config.yaml
n_layer: 11
d_model: 128
n_head: 4
n_kv_head: 2
head_dim: 32
d_mlp: 320
vocab_size: 2602
activation: "swiglu"
norm: "rmsnorm"
norm_place: "pre"
norm_eps: 1e-06
positions: "rope"
rope_base: 16200.0
rope_fraction: 1.0
qk_norm: false
attn_scale: 0.177
bias: "none"
tie_embeddings: false
parallel_block: false
init: "normal"
init_std_qkv: 0.0423
init_std_o: 0.00901
init_std_up: 0.0423
init_std_down: 0.0057
optimizer: "muon"
lr: 0.00718
lr_mult_o: 1.5
lr_mult_down: 1.5
beta1: 0.9
lr_head: 0.00609
grad_clip: 1.0
warmup_steps: 200
schedule: "wsd"
decay_fraction: 0.871
decay_shape: "pow"
final_lr_fraction: 0.0
batch_tokens: [8192, 16384, 32768]
seq_len: 2048
doc_mask: true
train_tokens: 89130000
steps: 5721
dataset: "wikipedia_en"
Each number is 200 + 30 x the weight over the matrix's rms, rounded and kept within 0 to 999. Layers, rows and columns count from 0.

# layer 8 MLP up, 320x128, rms 0.0667, rows 81-88, columns 0-63
179,186,141,218,147,163,186,204,164,181,261,211,242,240,161,185,161,214,213,182,179,164,236,232,215,257,230,159,181,226,200,227,125,216,179,228,196,198,210,184,165,221,202,163,192,203,223,217,176,176,177,188,146,169,221,189,200,195,252,248,212,234,179,253
212,243,212,214,181,188,201,198,214,193,216,210,213,118,246,191,246,175,240,189,269,183,185,229,147,275,190,173,160,179,218,213,203,154,191,239,219,100,204,193,178,187,221,201,167,162,177,133,188,159,231,192,218,241,202,185,149,151,217,188,223,173,189,150
202,182,175,164,163,183,182,202,159,160,184,229,221,127,192,170,220,166,219,221,185,208,205,269,176,191,195,199,222,120,185,241,171,169,168,228,136,225,198,182,248,239,231,223,213,230,215,241,142,221,191,194,175,201,185,175,197,154,215,246,245,183,229,202
250,204,202,163,184,193,172,205,133,189,117,240,175,234,168,204,155,224,217,179,206,200,258,282,189,173,153,227,173,152,183,230,206,162,209,226,180,205,239,258,246,201,174,207,218,238,181,212,138,222,223,186,228,189,221,196,236,200,213,213,224,169,183,183
181,235,195,175,231,198,147,168,178,233,200,142,204,188,191,208,221,166,161,198,197,226,204,189,189,192,161,192,180,211,279,214,231,166,137,177,172,170,208,190,191,206,164,182,148,210,205,206,206,268,155,169,227,162,214,201,260,192,220,252,175,202,217,123
236,168,220,237,230,195,188,192,212,228,185,255,143,218,212,205,190,180,215,150,150,223,206,196,191,207,177,238,141,191,157,240,181,198,181,221,169,238,220,214,213,159,221,148,174,207,218,179,205,219,227,213,172,216,188,249,213,253,212,256,226,187,192,188
167,204,203,207,178,160,181,198,225,171,194,182,184,176,196,189,213,169,171,206,241,184,182,146,158,177,183,193,210,203,179,231,180,207,217,193,210,241,220,224,162,181,184,257,208,193,231,160,172,193,263,222,225,199,195,154,172,209,187,197,251,196,200,185
174,209,247,214,187,206,205,230,223,212,160,140,222,108,159,145,268,205,191,175,184,211,168,196,244,178,140,236,217,227,250,194,180,212,223,190,186,166,210,207,160,174,236,181,217,205,134,189,205,212,171,223,175,213,238,203,221,204,227,172,231,221,186,223
# layer 8 MLP down (transposed), 320x128, rms 0.0593, rows 81-87, columns 0-63
181,161,211,224,204,247,183,171,234,162,212,214,136,196,210,232,210,171,210,221,284,232,200,205,186,194,242,187,216,225,160,201,237,257,189,183,213,219,161,297,206,199,237,186,261,221,221,224,223,210,176,250,205,198,178,184,241,238,185,272,126,193,126,211
137,170,214,180,160,212,202,195,201,229,226,217,210,212,146,205,193,231,200,185,146,182,211,195,235,154,212,236,283,191,257,271,208,174,173,207,231,239,244,194,223,198,135,180,210,225,252,185,221,185,172,227,201,148,230,211,201,287,206,178,214,217,212,176
191,221,179,150,181,175,191,187,217,210,213,203,197,235,216,205,217,211,208,164,204,228,180,174,182,227,194,196,163,216,206,268,208,210,204,167,191,171,206,200,214,263,184,198,188,173,151,255,192,160,211,226,205,263,175,180,190,186,252,215,271,215,178,175
207,247,213,207,228,197,208,170,243,197,143,220,201,160,133,227,200,182,184,188,142,266,210,189,208,165,192,173,236,209,194,263,189,151,190,186,206,167,192,205,204,268,171,197,158,159,197,194,249,177,234,161,205,251,223,255,186,256,209,221,216,190,210,193
189,251,230,209,208,141,182,224,194,158,179,194,250,164,226,191,192,171,219,196,165,233,206,165,213,258,156,260,172,144,182,152,186,272,213,266,240,153,203,230,164,145,131,178,200,102,229,188,224,193,174,237,225,243,173,216,215,178,223,150,205,200,216,263
258,208,165,230,154,224,219,201,234,174,188,261,225,214,158,155,231,202,149,245,190,172,194,236,217,265,234,221,266,164,217,199,150,180,240,199,197,161,198,218,168,176,181,172,156,192,151,198,227,190,170,155,228,187,223,184,195,188,140,184,174,203,250,157
247,185,165,208,140,182,172,223,238,189,249,235,188,166,230,253,178,206,244,188,225,214,197,171,202,210,223,194,201,198,165,202,191,228,158,249,201,198,190,228,226,192,190,179,216,208,177,208,209,179,174,261,184,206,191,193,192,232,183,174,208,172,217,204
# layer 8 MLP gate, 320x128, rms 0.0688, rows 82-88, columns 0-63
248,251,202,184,158,205,159,217,216,212,219,219,221,229,208,117,226,181,244,158,228,217,206,234,151,179,146,196,214,190,223,182,191,239,218,205,167,178,157,223,265,180,168,145,221,160,181,178,168,177,225,164,229,165,174,213,208,245,189,273,265,226,212,174
198,231,165,236,179,188,208,148,182,170,183,189,198,192,211,188,229,223,193,167,146,212,201,181,168,229,144,193,210,221,163,187,201,163,215,250,184,218,166,205,203,201,198,242,202,199,149,237,160,192,222,200,130,187,197,232,176,164,212,175,228,151,182,214
184,263,185,175,189,157,183,231,193,221,155,258,208,200,159,183,163,203,140,136,217,220,187,243,184,184,217,195,224,193,129,233,223,190,199,211,173,245,240,226,249,210,153,208,179,174,216,211,190,210,162,213,199,200,235,189,215,194,203,226,162,158,165,128
158,138,188,226,143,175,175,147,169,181,189,202,129,175,211,175,189,166,200,185,205,175,155,241,155,141,149,218,226,219,223,219,170,123,251,157,194,171,180,192,251,162,168,202,187,199,176,206,154,240,148,218,249,199,208,162,182,237,223,190,193,247,222,170
182,249,232,190,190,206,200,247,190,219,210,200,222,255,235,168,185,205,215,189,192,218,208,184,166,215,225,222,207,201,226,186,186,206,200,207,238,175,207,179,188,192,140,243,191,230,131,175,184,172,179,187,213,141,188,182,230,229,241,204,153,156,238,192
193,187,171,227,138,182,185,206,208,203,196,211,200,165,195,245,166,188,204,221,218,231,221,203,193,191,208,175,225,223,188,237,216,250,210,233,198,182,227,194,203,197,220,188,228,184,173,182,188,221,197,225,180,207,177,222,172,185,210,186,217,216,185,220
188,199,229,179,253,216,204,264,174,187,178,252,201,167,224,196,219,160,141,195,241,284,191,214,282,183,196,189,225,244,197,191,214,145,165,162,209,229,215,217,203,214,241,211,210,240,229,186,191,228,211,156,175,188,179,209,176,140,182,218,209,198,198,203